From a checkpoint of a small transformer trained on Wikipedia: tied embeddings.
Each number is 128 + 32 x the weight over its row's rms, rounded and kept within 0 to 255. Layers, rows and columns count from 0. Numbers have three digits each. The size before them is the row's rms in percent of the matrix's.

# layer 3 MLP down, 896x4800, rms 0.0299, rows 507-651, columns 3552-3647
096:094127160098140077198137089174118108132153121111133103177061131146139013172143144133117163188176185134169151135123124157091134141107111116155074145185105086107116119066095189073165154124124077132129116123177141093144140190126076150124137120160076147125099173130116109156142089065120063187
108:142161086151120111097105114131138136138119182082086179110105123048146108119120104143117134175126101130110153131123091151132145131105116146161116139107133126183137144107144157150107120155127136218116094114211140158121182118158080180137128176085148149114130077187150116123113187137140106111
098:163120159175110133119110178155091132077121141124175165112155081130170185070114140183182144147109158170139171131100116122101149067133161140158116160107115149114110119106121101141130110146136130141143133131165161102057153065142096112093104164121104129106119105106100109115138155208111132131
099:153133113138127157146089158127098115086110178139118182165122135063137183108080167153211089113126124145132137067133125113126114158112126124135090152169129102096100081107094085108123107091129133108137105151128076119151132130119130122138114159159083143146143155163137158209092209080065115106
103:181185090148128101119103147154125125139140187123140203098065060139086180131109106128099168136158096130118158098129125084137130108147086156162141122051121137125122177098140167073182110106140170118146130104113088113211171149170074151067148188119096089105129156118065105108101144080096107168
101:139139153073102094116111133174115071095105185170069090160198108069161060139086126173157074163154082193134138115140146094147128115134169125089094100165119162154086203101137128087112142057145173085090112114143078144147159088106234112122154153121165131098119125145117133118151089079134159106
099:122160073107087068103123138131118057137175076143101108169164105081178086160086102105118156092084165131169159147125104099127123120175143141092145137090128179111120118133119126127058156161123146101113067174165084137025049125131146158157139090170098117128123176084123118114158111067133144108
096:126113164112166125177158168017129073104098077198107116150121143094147138146095097168137155101151134137167149068102134190168110167153153106129107116121172066166187074138124185104129139100162181156105115075117136104122142095092138170111134088147084136116110115099133091123159144081107106152
100:105156140123123099116163128112144164140142095096138127098118137114187145150118103184138125184012147119129116083111184152135149117148122152152156089135153103180094164144121181062111066193108146094118115210122156081186108100184136172148138148142142114106143092157094119114104167099131144129
098:104142153163133126145090105130145140137221072120076124170123167190143094183183147086160107102104195189104151143186133162152099069114143170131217163149126146088114085165130125154121132166121112118141097140083186063105117084165200149089113111163153064136121125122079068114154163190147176119
101:135158123124159143166141228153149162060122092140162102166082110091175158120165167165114101108163093133155109121101134153115128138093154108136146094171121170146091148153127108078075127157145187131129160120147079139118127122132108091126062118138190141132167170159109143192150120185101105057
097:093138162108151140096113099144101137126088160123160151104096095155128147067134053160187098116114149098140143135131134094155197157123142177158127150119134156097112169099171186159106179075136135158097121162070102094101133092175094183155129173088187085157160160064117156124136104118103076115
093:095143093191085093101121115181124110113131103112110130090131113160106174106137150174081126140090155152097213105119126103132139051170162109118131117101113112118121113120165054123093081162108143127071187178097128136139176104111104049142102095145066179139160126144133200097116141148152124099
097:120005144117118137132082139107091154113095141114103128127104145115156132143080117155149173129228125072117084140146079069085109046118117109103113100159202136107145117106112158133142130106122118120102204130123136157135141056165185136158110135155107120152120135163092036170181166120132135134
101:107142152108085092114107099123125079107054148071123079123067155091072139079090167114067165137182117120094144113132117076202104077119126160158114103166108132179083102189146092131156109151136159137156061088107107170147162170109180133133138128204109092142099175083125081131128159096146129151
099:131099185088110103139117155107080119076146132173148129142106147130138192122062084171198099118161042178187082059086177150179164139099184129156105141151122126194125125144128109109134137136061114034115160107135153125113115099157137100056114157106056132070104133167107144131093121108104070153
096:171135081111097152128151121088118156156128094073133133170161135125138143126131134073112169119185087113123190159160117098167130120129081151112115092123102127185127146150120175114173117138106122151112118186084130173075105170156178050091165060192106144169165147132120115067140090158125123067
095:132093134084083142136139113138101099118098121193108090143115085153136121157121148110167117160123087133125185202129133120092110193169175207128127149130119105121134117128130183182123127134151093128134100106131153091113130141133137144106128130104190035096121090130148170085159138095120128098
102:172135125154095103142130118146151049169143111133122096105113152154166126145081087136081093111094138097088108136115067150107125193062085179189099139076110123116138133112184127063081111129062162097091127147115123069097186125167094107189128067093168102095147162098164137109083131118171181138
102:133130170086113144122121175108079096060115199128160112085108109147168115087131094143053135140094105094161151102133068164132131150108184140118154119132114151136167123162155097149112130104144110115124128081134071174096141172089161178137103142101206132129162112113102167128100131128157129155
099:096147120139107152093101125098183156174171113139171117154105150172114082145174142111088197148151108144107128123114143187117096205166101122147111090098132133098134049111134080101046152146126080095110138183146140074080185105111138130161093163168154093161139133119121108172220107179157123138
102:076056123152099191150122078110169137134127117156145066163097103112132092157142158109146120141114165140100133082092164103094193137102096133126133093096085132124117108070129154119091124167144130108194100161137104222092173114173111133126179142149139165153167149153130112092104135139163161123
097:099071071094141129158181146096189118098093151151188137168137158085157099137130166103139078156117104171161157110080109195124143166152173097144149139103086118092126111103116149128076067136125115066140071141104161159137087092079175125161106101098164174127155155154166166166155097128114111088
100:114107160110106146192109101121075130123174114153096104127108148144148140111162165121160121145175118139180087101162165128128111077102125129150131081132092106160145192122145104153102097142030140146105173126114097152160127105066138087143079128131099144147140153165156097158113143128187109141
097:113118143146128207097096103141166097141081216120146181135147101132140121134123159130139111042130098162107124121106140076084160131110118058138073105139140164143102169156120130099095154166105131192097101155147116132166080172092150088098130140168124165111109142159114157134133127064103148140
098:107102133099130160188099192105104135099113047097176173126137143150187176109115171122173154130099121187111128077109085106141170066142170129106139109157149150090137134079138123085080154198104135084151097126140153143129091145118108138097120079209096156117094128072147151139126087080102152134
104:154069101147106161156109122170104133114136127141114151127190089125137158118117148112119064158125141098148125084083137118113196090117150176134143170130135132165128138134122136105100132211131100085178103176090057155170098047156120114121115172134107172073111126072101078117149071131153128168
099:126093123161134137121125110129166181131112140169077133113107158133166093128097103148158078129158132128131083094158094123178129116172147134126117172130194113145155135086144087154101083169164154082176135164102130157188195124124122129185133147135132121148117126156092101107177116151140097092
098:101136161149169114078147154111185082091132140121092165132150182080098146155182119114210138118134100134091102145082181103115158076076128139105140118095100146149144097140147148147167152116142122096106121176114081120138125085191104098079104169165148127144095118116178123121114073140159124171
101:108181145177137118137144106146126140210055091072094086119125106175177115185133111094093160050142169153138109116179155109119134082158143130126130180103085089109159133127151142112068133108160134167058150121175140102126129177139151091164119156120091113193104174172139154240096118170165162124
100:125134190124151112103106100203126096149110146049107117093168131085101066102117156146099139120109098117125123100155146124158075108123116142125149124118118134132114181121126094121106058089101178146119129158165119171130124113134085149104178106134092080156075120094113119059136146148100190112
102:130156125083099157146200120126111175121136150105127132099117124101125136116149111135058098060124163131192171108125190139090140152127135140079132181128155139067167209165134144162075118192137123184176173110076130126145100165133100185091142149122128146102133133142164144124184131094074164118
101:166134139132150120038056121143144163109126093092148161156078159116145125103109144122137121137114175115180144069116185047170082206123118099159144108107129183147072127100136124113118077183108071071131151152114153112135149103121155087184137149132173202085178114132164081108209151171073116089
099:135128105102141075096158121181146138154092134089071156157140119122125143092133116106126079130060110133106133146092176146067108146141175184091172134144128119136146083203147191070058155111109134139139126165121125142125158105147121130063107154130140171119106119101144085140138089165111140141
096:105099118156131136137151152152125082066111149112129110147130107075090196182123131156135167050138143130125140116137092113101101151113089101110119146154097104099137115090142175174163106127100140067126098167118164143184136195073169093108146169102126122158149116132113132200106093139125137075
098:126215143119076136139094154180150140142131139137053204103145160123126165134083129127154181121053171078133106154224153107157159115104176120151161097165061100155198089069123145166143147102086108139103172122142118168107123108131182150147141107169152114127103111131171110140174065135119143169
105:134136145117098095171123146153141124113200134163116092115135148159099096137129129134168097123086139175148077148129110129087082084152094135180196137163160120126097080139185074134164172124167068070115155075143061171056180106127097150138126146132126094124167109084106109161075127139116153110
098:122198149114095138133160157136122165178091110140084187102161164114098107146077090129116140135115193154185154084109099131170112096122055097123136192064114107129116138134136097142137154082179100120136092164158120148196171179140151192096147156074115126084087078138124132170063144149124172105
097:158170039078206107107149141145165134128097195124136083125156074119121150133167066114170097173172115079125126120173114169117199083165067097079136156147075113130127120126144122106123110131124100125154130181153148135154144116133105117086136151066098158165120097094097145128117132149176112088
100:131136121129110126102108152091100124108116102134129165109169125124128128084096127191129144120142167135196116057102154167118134112178069145087071086165154183106068162097121177106189124070113080070096125092125099166177109074117101133127159114134076114118110139064165122109160167117105083124
099:135156103109139143145178171086067107116099147134131130129156198113101100161096135134146151124180155168131134117158188131145122131094079132108082136152117140154177122146171158135116128120146122150131153100150149086111141142122123128126141101099098150161113115097134174107101126125088168143
098:074113187152168129078194118166159087095180119107116098120156135093202113141183126118144102077108109087184091084075200131120109084130114109086091143099113157095084141140113071150127178118159129182106133140157110151145125182178166097120117169148065165111138174102143200108119157200080167121
101:091108103121162122084087091122121121118160128176140080140105143117159117048087096134191138140176118140202150138136096108109137102147137129091139138095131168110194151134115124093152195041132142124121105130099150188179125158091138110084081106103102152164137144098149132170153122080151106165
103:139142134124154155224115074163134120124155130084135115134139117110121108144139136148116092106128090159108135139168166105155122092086180147071099093144145115129175147069153096078100093126109146120190128111136124151127166114183134157161182130119080065079138190094111139139106116115116109130
100:083104131140130094172146131076089212155095117152119169144121131151132148165140054149121057169101103081165146115142139114135136137088138090131075091108112098159135105134151176112146089169163116088138111184170138121106170095142188132145063133122147162107115114132156175191156135131172112061
096:052146132166176153154070155128122084148110134205065191134164133125144153128139163120111069072105162115151157079095079127137117092095130129111152131146126134153100187160139166067145094136167126132131148092128122058117118132110156125120146119134100065150141104132139134124146143163088148132
099:065112125131099090055145145143163111115092103114117157062141185117127113173128118103136113128143103193077146118106174118114156135182109156138127117169102188106175156172117154159131127080153091110066139116114132154096164105137085193179148126140117088118165186143151102112154087154101132134
100:127125090182138165115119150138130131170080123124124187130152105158107080146117133096084110180117135080107095102117138060130144099106113148090123141101096058148137158138164075118137103119177137128088121149097131132111159170097118130107100101159119102115151111131103061168089159193086185119
114:135149150156134085135126155132081125160135150119116115102117196161105143078087168160101155228115097123140167161129090098161111066145112139137121122085150070149113143110123114139223130097157153129126158153127093140133083082108130065113083113131153123125124170139130099117124139130157156114
101:124109104138108087120153104148135139174124102065167154136189080104178124116153104084138094168147086190124141185105110159136149178172132125068094128114150153110099147162153149100063162188157180092132092110123087110167182122120131123128096132061097166165102140103097114073105069102133142139
098:149148054158090150155136136165075148137162195153108157200158076142130129086117149088075109124125099218108098123201102185093129133132160135123099153114116207129100163149194122154154096174144107105098118113134122132075073160186083090117118139119106097176135090131130170088134103155036087182
100:130179150165123147105141182123100084127104155152070077175115167130090074144083136093082129161113144124133160121091132140140105128100134150157147161154077092092084185117151115108141156161108070141106115157135168109084139095149135166153132142142199101133160149110112123168160130100125017135
098:115078072137130103095139161148165189144090088110132112148101117156154152080112168191117069197153144151097109142083124125143137050095210132183125131138123085096150142107150128139082145201090115064122167158170110148107162145145105144105133172129134124129104107133070129118091116129137167120
100:104170114103107094134103139114157129051096179195119090101099093127123073115116147091149108037079153137182094154158110108142059088112170170188145117138100152089127133093158164102153130130127168135107122114117146153097180112166119098164075159132202091109132123147091151095113112125138149199
101:079112090086091139091134072125127093112202108108109173098131109135088146135166163183144106155102093162201160191168155089167119118149101133080092137183068177185117164148183117083149134118134128180132145156085123199146146114112174145076154087137143055116095112140125052131114112100100088145
098:062096155110135132090100190138130132177141158121096120160155148165139162135113099181080114162131125140139139127131076075172094080178131116115146121099105132118134106117092184077168120170120162154145110143128091112173175160150149141086150138159157178110110132095165158133105120178163104114
105:169215125145136114122131147151181146092163142163175141098146131127175140139168050161110100144108141184107161103108161168153106151137146128142116135103071150104169180101120159161120123126104111080140152104092151177184132130112112167134154136155165181131134136091149113114100145144104122151
097:086127126124140096082104099097140032160135124149124156133171128118058120160177175175130150129128160152122088111114119125149153138129076120117163105102118159143177136125120113138133133183093169105124127145155201130145142107145127120105132162145088129132219128141163119113160104190151144096
096:108087141125124196127132166186108126059124140113182093119133124173048153153069139120191129148119145107137147117146179145138107113045136130084091164149075167126071116134121136083113071123146138162126167081135104102119122187096141084119128141103121118154067091099158162105134111121136138126
099:099177214105133143164128133130106130144136085172124180181159100106163110139084063121156132063091108104124083167210112110125121142095085159135140171080142180069157170109116197064177093125107103098178195172140133200173136131129144163085131153149161134094105123167103070160137112172094081145
100:116086141153098132141111094153112168130098156161113135089049099093114106163184138098121156038156169124128037114139124149127100127193118070117103129140146193167121107158107143140164132106171118137108165110141113139132144085129135120142124155150121131123101106126192128146148145142140140136
100:094118144105116168183157150090169135100092178093112098119093108140172011117164150070125101153178150124108126108076101116123100119175170105123109140162138128116111118096100117151133121102104069154089121137109177124068145182118077151097117132160182149171136140093138144072136088115118113155
102:153164088097142065079142125077148099183087119133173087096191126167144096123102105064128107123163073117105137166140139118145065111094092165130206087069088074145115110093122099087115143167152173139123145134114130195129134077118146165096065150145167084145094097170167178120117142138129103147
098:194081161123119200072132093090168101151180112137161139196098138154190167129082161184094148128159134044171106087164146094088135197091163150159092153093141144100103174138104156182120107086185123105168053123154047126101124173153174074081098107143142129161120086158104130108107097168134133130
097:112093098101104129157157091066127180099067119090065158158141175169125175129132145114091093089154183136138071140106167168102170146072152106123099078175114073131134127152167150119139139113116166091149121187089145133176136096146184172156082155185124066184145164165100166210122148189090074120
101:103154107167106146169132137127121107127141080051153106158144125143096191101143023132139064077131133154115142168194087125180082154110189128128107121144081081136058151078138128108125077168048158105129096142091104122165107117165133155116114049118114109110139135057138114109144105150146057126
098:171156118169166159160053148106117144119158121107152104111098106120102165119127177173139053169155072127129120110096076192144160178161154130155101130097094151113098101099179157084105063124099175127112088101127136126137108152160130101120130124095092118202121132184164156158103149103107147073
104:168189187083134152110136075103151143124069104143114172189145148119154130125132135071082110117012135128142084147140113129139136134197127168191143138067134093169116129104094130154162155080080093161082134167146193162106108079191169167106105110157120143147187119159128111096175160123123112179
099:083072142133148106104117121160098132123175104129131133133098130130132109119072158111157131108166098097104096178084079112104170098176146140120101140122134120166138113118140175122147114163137090114089128075171070123125186136157141147097108134137091109110132085221125160063116107154107085064
097:116139146168155128178126141172140124125141140114132147147134167152119062106120187102158146106185141113095149127130159056130192089154107122187126192102119097114106170096103106149177116132119152130156080161111189135155095143110123099155109144097179170140147089117162157122123176115148092166
100:123060175134139149154097123165117196123134174115122143098112174096130132192128119134050116109102115196113052170110114102151070121109142176120086074150133066117150146107067165173120167113097161126136147151114101164136173164144122145064130165087185140104145101163154162151093133117154169170
094:161111131089190094127159133153084093171127175110095155137136117142108162125056167127080124073142147180180150162094160103076119160094107097129069156124110128066088166060136175122095139131092163107176135104127119099113145104154193106119131129081145160063110118144089114119126106162146086142
098:193074160127125165009110115114135172141154133148101075090129119090169125177150144124167110108110051093137115030161174131121174210111114144148168118123158173164073149182130071149172111155147076133072154142184152119090136128155115153159163123110109145113160142126152135120113185160072102108
100:118173121197058136130134143012120118098174200082074112122156090150075114144152132099154090148130117092155138146094122135083078156124135154121162126111118091124154129168129172135113098130114159102082121063116070109108065132134125121089154071050158120139136142142213141127135150167152085101
101:112148089171126143134118144107141147138171144142143099080157092120115131141171091160133078102110180135105101158107098094101123141104144082173165127090131187147162131170214079146147127068105138114117110100107140164167114147160114130115171136134160122144154122163092128128117101119131096138
097:182140160100157148137136110070102130186126065016131101135134126093134141121141148107139112159146172111085135147117109118149141141120116143145123106103136105102147064096149143078138148146153138115150204122108133116145122137160125157191109104149128109135098103166180152133166113155096099076
100:163116206110162077141129123158136143164142094089111206114085158097168069119146157179139177060136152108075134093141145149134156130147137064080037138084175164113184132115117155189143097089098077156106113150099078134133146133146194097174180082088089152182133083126090130160074100079133135123
102:163113136134147105142105132152155154122153141174060128091103131120152132122096099135133143133163067108100138124122131089111151148144099127185165185127093166160099137116073106131083183058109142112140079125092150117127114124101078128114097145129146101155109118134114105130115175120106085170
100:114139173167171176147156146134167134138183181139212134129198186087145120096107149092076154107120154071170157185138101122156151120183098159099159109151136162156144126146145124125128153071070143158173147207136090119158192123152140129166074155158146093204154071176138150065089144149152153141
101:144141155105086097117107128129065130151146167122133161109145160151135104141123093139104201136160099132116093144106147123092136102112176150145173163146145209089139114113120089151144146179152125114193181077115130127139177110144118125150123069147153197145145162159076142133121150099163191133
100:116146133133135190170170118096128196086138094180113116141095144140139120158131163079142117148164158119160086164135115110142083109116140136070081059157162154118158118087153142122107151138115155103051142117131130086067131078087137104124112152103156172120088152123089194172146088131156094132
102:104085145115157079116118108163149082158093127121132092131119144179120094183092109130059152124112103164184078153122112114168186135098180164118131128124149126126128175172121149118125150127142160118162167136055107071103068111103102131110141117163101142153080099052110096116094103153124155165
101:102135161126070142133110149091122137139145105192114116149166109133167149141169049144136115093100186140131155134152108118184104095063176125110118115107183136101158134065126153131125119119163136136056140171135143076156136174089165149080151146174143102117099104146083167134083181181075146124
100:104072118124104144084096156156136114178144167156136094152144133143113113159061165185174138105172128118089148078105163148129156138105173130150122160153106182133148146110137090139103142170094183091112113143174186143089144158067156168072175123101105069072039105133170164113071126157166106099
100:060125134103115143139172070074108075169167112154164102097078167146074145101165163130163062069064131142154216124082163065134116164154177164170168097141122118171203137145115124154121094089140185066160056130131123149129164104156200155156140132113087130163149119120131128104129146075127081121
097:144159156078110072115136133110122095082128158107101078122142128139098172098155072148119121136122169083068124114129120134145062150041128112127145128137085155123094140139149196141122087105149079156093103182107164094148082101141137123184097090073097161119118171092139085166123147109154103118
101:155149122157075096142125068142169091071099158120191122136129159122189125092116157138069070054107143090174106158197163109132097101116100174131122095090124181048125110138138115057135117090120072169065140056097138106147199100147126116080169091059115109125169130151121146094074159134063104093
098:107105180115130112125134121148153137076141119111114151122090155186099143182079111126115156108198085115154115076174049094090097115142092099064205110149134042067176159163108121113150116132111069136142100170114100138122129144118114127079133120118128130169123116097155088141120110178174106115
102:140161160103145165098184127091124148125086104124121067143119146200169150142171105132124168165116059142101151149106109101123091071168078149149132235092159100046143156164136141141158204132042169093158127159142144117128095114169112104126108165155074072117134111142161160124146179156150146101
100:116101137117135070091185096120139109095064155133162134144159100130078140093106149153143092136185124121156152162124161111161131081193130133120077121145111155059225161138153123172097145101121070099084151137182139150144115118161151128083093124097117137103101182111094160112105135115124147158
097:161187113137065081159142120067098094182091153105095144080131167152103153110084137085115110093139130136076159134185129131114104185102086106140120119136123124121140165145156138122115124113139148147141211145220144158137155148112151154148139070173156115115121169103126099175138158109136082107
099:108117158131151117082087157128144085087154165132222146122169128090123121120122153170156158153174111149125118161114132146129146140109183102096136147160099109133104120127138086108154121075111091098128137139137152141179104122138102109078142109153153101111166128089130142097113151107123162167
102:168114124161132083157120117135121148195127125011158052123132147102155132173144100115153132148143127124131079173109071170127238138187112182123101119101112156130100148113170106176112119219093117075131071138110188132107093168124169190176129125137099091161140138137105155129129071148119135082
102:140077114097172154156103155141145124097117111140144138152170079175149120175116167157185041166214129129195144089118126116137109111167101106187185107089136081106156089079168083085148146170153103175115073171159172119130144090166143141127077167141055152069171122077103149097085104110085192128
109:103114166128120070087098107063140159131106126178105074140100145122040172106131136091137146107084081113113158075127144106148178181113091106132112082093138127145158115086169106157151163099137202086117138147135119126132068127184162116079194141156142114120093113180175144166136154128061164101
098:115142141112086169199138110139164131128123104132077146128114103179119140138153121102141162095150161106088147156136161112141117116184092131167119157088133172121136130165091182121208105154103146116137164183093095139166146167107100092040132082122171126091138139130120189143125162196162149150
100:108168178075093123156120141076115090129164140124092074139149183123222121101130098105145114109155142113138150114197197172186117119144200139170112163117146141141155137166120183081084100133112103178157118134134156160107147163100208059142139120132144096139143112159145092134160246141134101079
099:140158169108138146161163148174130152129113152135124134134114120138103123139071126149147117154114174117158166157127132121085138167131138130156080123126130118207132148161088172168169126118093111158122077139138143165169135164099106144129110090086120106098158145110119132158125175098116080104
109:154136099140090116106149151175198114092118147164092104115165120144172095161150178115170144128076110148115139128093095172105173143140126148116061108150182169063166187125120124121110097178099091062115128119123171110099154165166153136141119081114113130126093115114100143205089113174130104117
097:145111091160111176106121066145075139127139117112154179180118160093116131137083139124124113117138181120130176096102070134154118159123122168148087132103130122123155158085112110087102134089108100133155099129164100137108153131123180112074102137166111133127078120212115121120136125088154123181
101:145141134165159114176137108101111114106109104112164149032076166193127109087091108118136135132090148178099160172096111127139196078123116124116140161139074074114090100125140174179145109137151134138094227148187126128161180102182101138129150164181132146121118141160143105126141130149157190111
100:102145163151160089065129146084070146106118150070158066108089143118087092094119121123148110125147170146120133152172171122141105129114144124125091140095113185132180120171140119125127111099102156078135121100157132161225108097135094124078077129075146128152157195118158176184097175050152187131
100:144160170118129124131158169149170109137146122157144170126077170180179114110099113122169160094113131131128097119124118087162107078149148073073125118152103131143173153139126105073165117119122134137134094138111137168133079131153153140130119088154116132090170121100026120129138100066114094100
098:139159151092177161162105133091149093131108062134139091173095100175106087099122084116139139101132116131134101162097143193115097168153140120116112170144158119101150089094197112131124109074211157138165152201181094139103115165133148084073160172085131174110113164204123064163068079164095135129
099:161176143157114140125144096162154127181148111159132107127166134105097136131212078149185144103102106169100093150142153173127126099117082105132135149083150148083135200108133117142166138079089100131154089132131166118162159141174126172157164138086165085104126146147146144063072127170144122124
099:110123110075137148108132114123131105161081120139161109105176083085145159119129072161100178135160147073148114131092100052079080102162132140094146121098139125089085118091138116111102111085095136130135139144130153083139073102124122157056140134097135124095147147102106156111149157142123129118
102:129137095137084128100145124112166105118172097147111099119100201175204128162135072141138155106123135151151094131156083136099186145112190181071136117127108124096167171115099156103109161061107164123107144161101173130112165085106152156199128101134130092144179129105121082152208095105073136148
100:069172146133080100082120129153065109116117089124155121132132128104099106140141111136184093089083139105121143188175224078152133117098100136152167073161130147187116179144139127111086088127165156051206170058101111159088120116115174112144130131205076124152077122095133118171124105092160138100
098:136154062149098145162146083109105107123116075167125164115129129146130098100152115179162159073117094109103153179147082103140151120157150149168170056108188125182150132156172168165103156161127175103073150168162103110189096136172176153161140126106156106209168108109058071099148157089136111126
100:168106161142207113135116107142141102135122153155119092179101131135161182175113129110129137156108169069108118131082166139183121087124127107103101156050153140134146102133135047186083146103115100165153135138122146151157111184149147131147131146150094157127109072137092146148154170138170089152
098:110114094081139159118112101099206164173181097112159106094153084159136095133164156119139117127114166124124103140145101072143152166075077151120161130143142157120164114160109151182074088115069095126104110135127137162167187096081114121148172090169099137092116088136094085155168169141163159119
100:142077164137157168102135177135203139100104146123141163128152104158129147161190142111154192104072135133145138146154087124135118131172090099127180175096125151081174171093107181117042207145116147099173173135116103061098145194145145102186119124132110105209094160133150126150124083149160204112
102:166077170070140137116036028099168127116181115126128123148088112165143147089153091134125181118164092171131102151119118038096137131134181104140122138084116184163127108121141190133101109134169094172153112173162073084157129155122089111171055121096108106138185158136095119142154179104142191135
099:147112197085119171090151109076128095102101107169155062172142153164121078150107137174113115157155127101136118157137103120121092137120147124156172083173084086153115138141185145077135059170125112158171101135084129110150124141102142115138147092106145195125132156102156143110176178164166136097
097:187182155141140086212150119173105135130103137161173115140179135165102141140075116192072092127177128177108145077139152189126064163123077126124168078112148130150112115163146160108155088173163085103071153092141197130115174144096071065106156118162110044148140138154170140094113095126111199181
101:139168117084118162132138107112121113106147094101098136157154102123082175123072165112140123120138095121109122118156084148195086144135136184140117148055175087134076152179126120090078086189071133167090190153133168105150141099091172123151156137108145118049104132145102149159123177096117159130
099:117100126111195122133101156115106183106163133140138101082130107126099143177134141150135172089119143126117129147085093053159106142144087129155129163070157108135112078120111050116159129150131195126127116129138139127126161122135137069146124130152154124110107082096107123085144164158132139173
103:103140087187108175140156162131060167098147124115182131110091152101116115149096103132104183116190072163094130135147129130106134142145120163106099119108140148117090112142155190149132126092126189142093095122079104095134136128120115126113051095101093126102162112106107153135105108103146111136
097:053182057096106116187117114140088073128136149105134177113175157094103155109140091156176139082175117085190108098102156127128121119163145132183106140081112105124131132154182130135175156139139081109117126127124112115141079156140107106144084127137068141120121144136076139104116168149163131112
101:143137129130154138127114142139123107162172133119120125099121120102100121098134125072120125156132128096162096120182114117139169062119161211167102134107175115109098150162187114155145137107107138126144156147117197168144131134099191125166110127096118130111105084144117169125114128153155121125
099:156100126177169151127157114171126137146150149131125109117175165205154108135118152125122142072140151142125128073131125115096157109116191137117086046138118121136066116111083100145150131117077155159130095096123137147108128089080072137116172087092134085130137146120179123124174169123138106145
096:152139088121109185090145114106105144107073063132112123181083144176157121142074062096151117137115145153117109149107082112082148122089136123098169103088150129181165140090114139148076163155042127133114167168206178155145165095137089129140150089080121111105182180108137152105087156174124120153
098:133170153067129160114140117112139115161088157075084102182157100161181073101157124111154121113127109108121125135140094098111137170137160136149171152118115117127178114163083144140130144117090105151081167082179121108118105097128179174135127135130096113170132129137096073125209184163087081138
097:189141202133062123141098146146156167137113140103137069140123108069111125132131106106087089152120111154121100101108116113171164115117139140118081140080128150128107074081105108109183105086121122133091116139112091161161149132074135138186155125087129148090148177164114121189096113173138142109
099:121152133165144097108171194182129159140122169061145135111140105134134126089143172156146087117093144175098191123123119125122084159189096111108141116065082186099120108139231128124148148175119101088201041135067157117182173126083166105187119128094081199098107107163096165147083115109121069061
096:098068085134147062123117166106145155145079122166195133119113150119150145074099144132137194169093150153093090124146115133146184075144132141127112115119103130137130195104072147129117122184109088153143108113151141152100154120124099168203153100102092145059162119097129227145131141148170113148
103:144153188110088129132083097162183131136149133124163166139128120137144099144112154097132106144111095064053064166130128108159099129102188102042070086112110145154111092125182123140106125107151164182105118112123134152124098159146133123168143135157111100142120142115112118116124105144129131159
099:107136120168137126167094124222106107146079090195143145134192115162089112158172205147125119105192100131154128130136073158146125125096191098157091103078123153154128131128149083127112166129147157143158146085130157187137070121103119087146075129167160130179149142111099157156117124079089149113
098:113103145093108085085117129120102096120151107148120136157156094112173166120172135127152089131152146077113118170096152183122096096103141146124092124152112100098127134160152088159103070170117112121104054090125120103140070108046107119164158169054160121150088093141109155157160187175125098113
100:085142109080149129112232217098124124050161159169132130123126079101145179168182140150145100115069097127114131153091088086136127140149111173141114147122127206117150110116171156083120156127160144159182131125119135137129099159149150111134104114141145181100140077186154105085114135161112130149
103:126096159166076134156135125117106148079103054113125087128169068122090172108167100126111144110121221116196126070155174068143124094134093190103148150157117178109129114130098105082101148155089112144112122102136124144113137190173120181163136092095182108160092108080115161144078086120146154070
096:111169180113128133145071116094170141091176100102127087127137158172099120124072097166115087151169112140117076133201077131098156119127118163125156178072172133055138150128165164117086112169119069096163146116118133119071104152054137130167181142068162092079112118113115105152109061140095151157
102:117086080157087146112140105193155158116132093131103127099082178119107068133133075114143109109117071105123165124129124171158165172144146090090084207102145101155094101151198083109066086153126118095110097135136125096098148170092125073109235107158154110180137149147107093068118118131084121134
098:103124177153135140161145145145097130153123153122142101099187147148140097143124163133155072109124171094115161105126105154107169148114116174130113225127064165110159069184102126099138098132080127131044140092091120157154151079145150097074068125119105168078161128098188144100087144149122106122
100:166099135121114079085164076117127126191116137129208073112168138155195142132150115109118160150125147145156103118076176105217149096112122134172102127090104083184143192074146132115166147119162122132174092126086130123154112080158133155148130101181126070087138096134137152140090165085106209125
100:112130180114130144165111171170137121113160162136152169106094103052102166123089176123124124118125079146128080132144217124118140162138145115076099121106153158113150108137110182144125108116167168071110122115142111123117115103144115080179121106136197087095136138177132147141200134136049106112
095:156089124072160135104165132185139077097146178084043105110072129112133075074164167158132127132185118139116151128118102122152149114165117099065096151170157177129125150113119121130116135159131107136125137107134069100167113152165162141124138130085091124107095175151145139151111114131112141069
098:087142172123118129128116157128153116195107116144137108160067091180063124116142156170140133104099171140097129185178090111140110144130113130150122147160079095128079184141152147171086183086090131165086141123147087123091138103100074096144076171113222080161110118122168115139149070193134106127
100:208075114101144136131152120118150158100103133209117140166113159097079139139153114120114081121180132168162085101136135108075074153157093112130064126143145193199108123113083157160173052114087174115165105146175065185164111103109142138116113115110177102093139190081088118142104120061109095108
100:179108137177180109151044048129129095112102103123100121128095157068100214099145175139157148124171167090184090133096126107121087136142190116146137104119097148104110063133150074142172165181111113189040116158182108116099088090074101152111097109163097114151099142086154152191149089135134092186
153:163134132085119087141089126106127124129145110126167096119146121147131100154169085093109066120178107109124130142165129114123126133097072121160164152118098126075126173157106090104089105160121119141118160136105151126083136167092157130201211115077161133109147110139134148131078125177166099105
104:130150095170148110102117090147122135106051081166111152100142099108111129191139102123117139090101105196114105116153090124137110153158112143160142154151181156180087135156142131081069084103124113112086159068111144118047104146184151124114138170144106122125105139142085180083101101119093138108
102:173175130133083152081110102145082104152133160143152194093160169111143063121137153112124101141093145115133173202105109117133142158115158091147088125084116181098139120119175092149104083161143146107116116116118139102082133143137166139150157142120159175148121101145182161098115141115112180107
102:163108111177127163123112163091164120173134099126122131125092120129140151083177144111105177099164155172152161116107093124167136118138112142129140069141112122122114128119195094130111160119166148147231197124165113148140096098088122098133159140128118133084102073187192117151124114092147203141
095:126093167171116128178072068151137151093153166082127143118131081160104141156163145124062122112089090122153083083137120164166126135109123116132136122103085105082062102147122114165133110127140077137130104127154117112130154149131125127086110213134099130112170129115165189202201145154123106108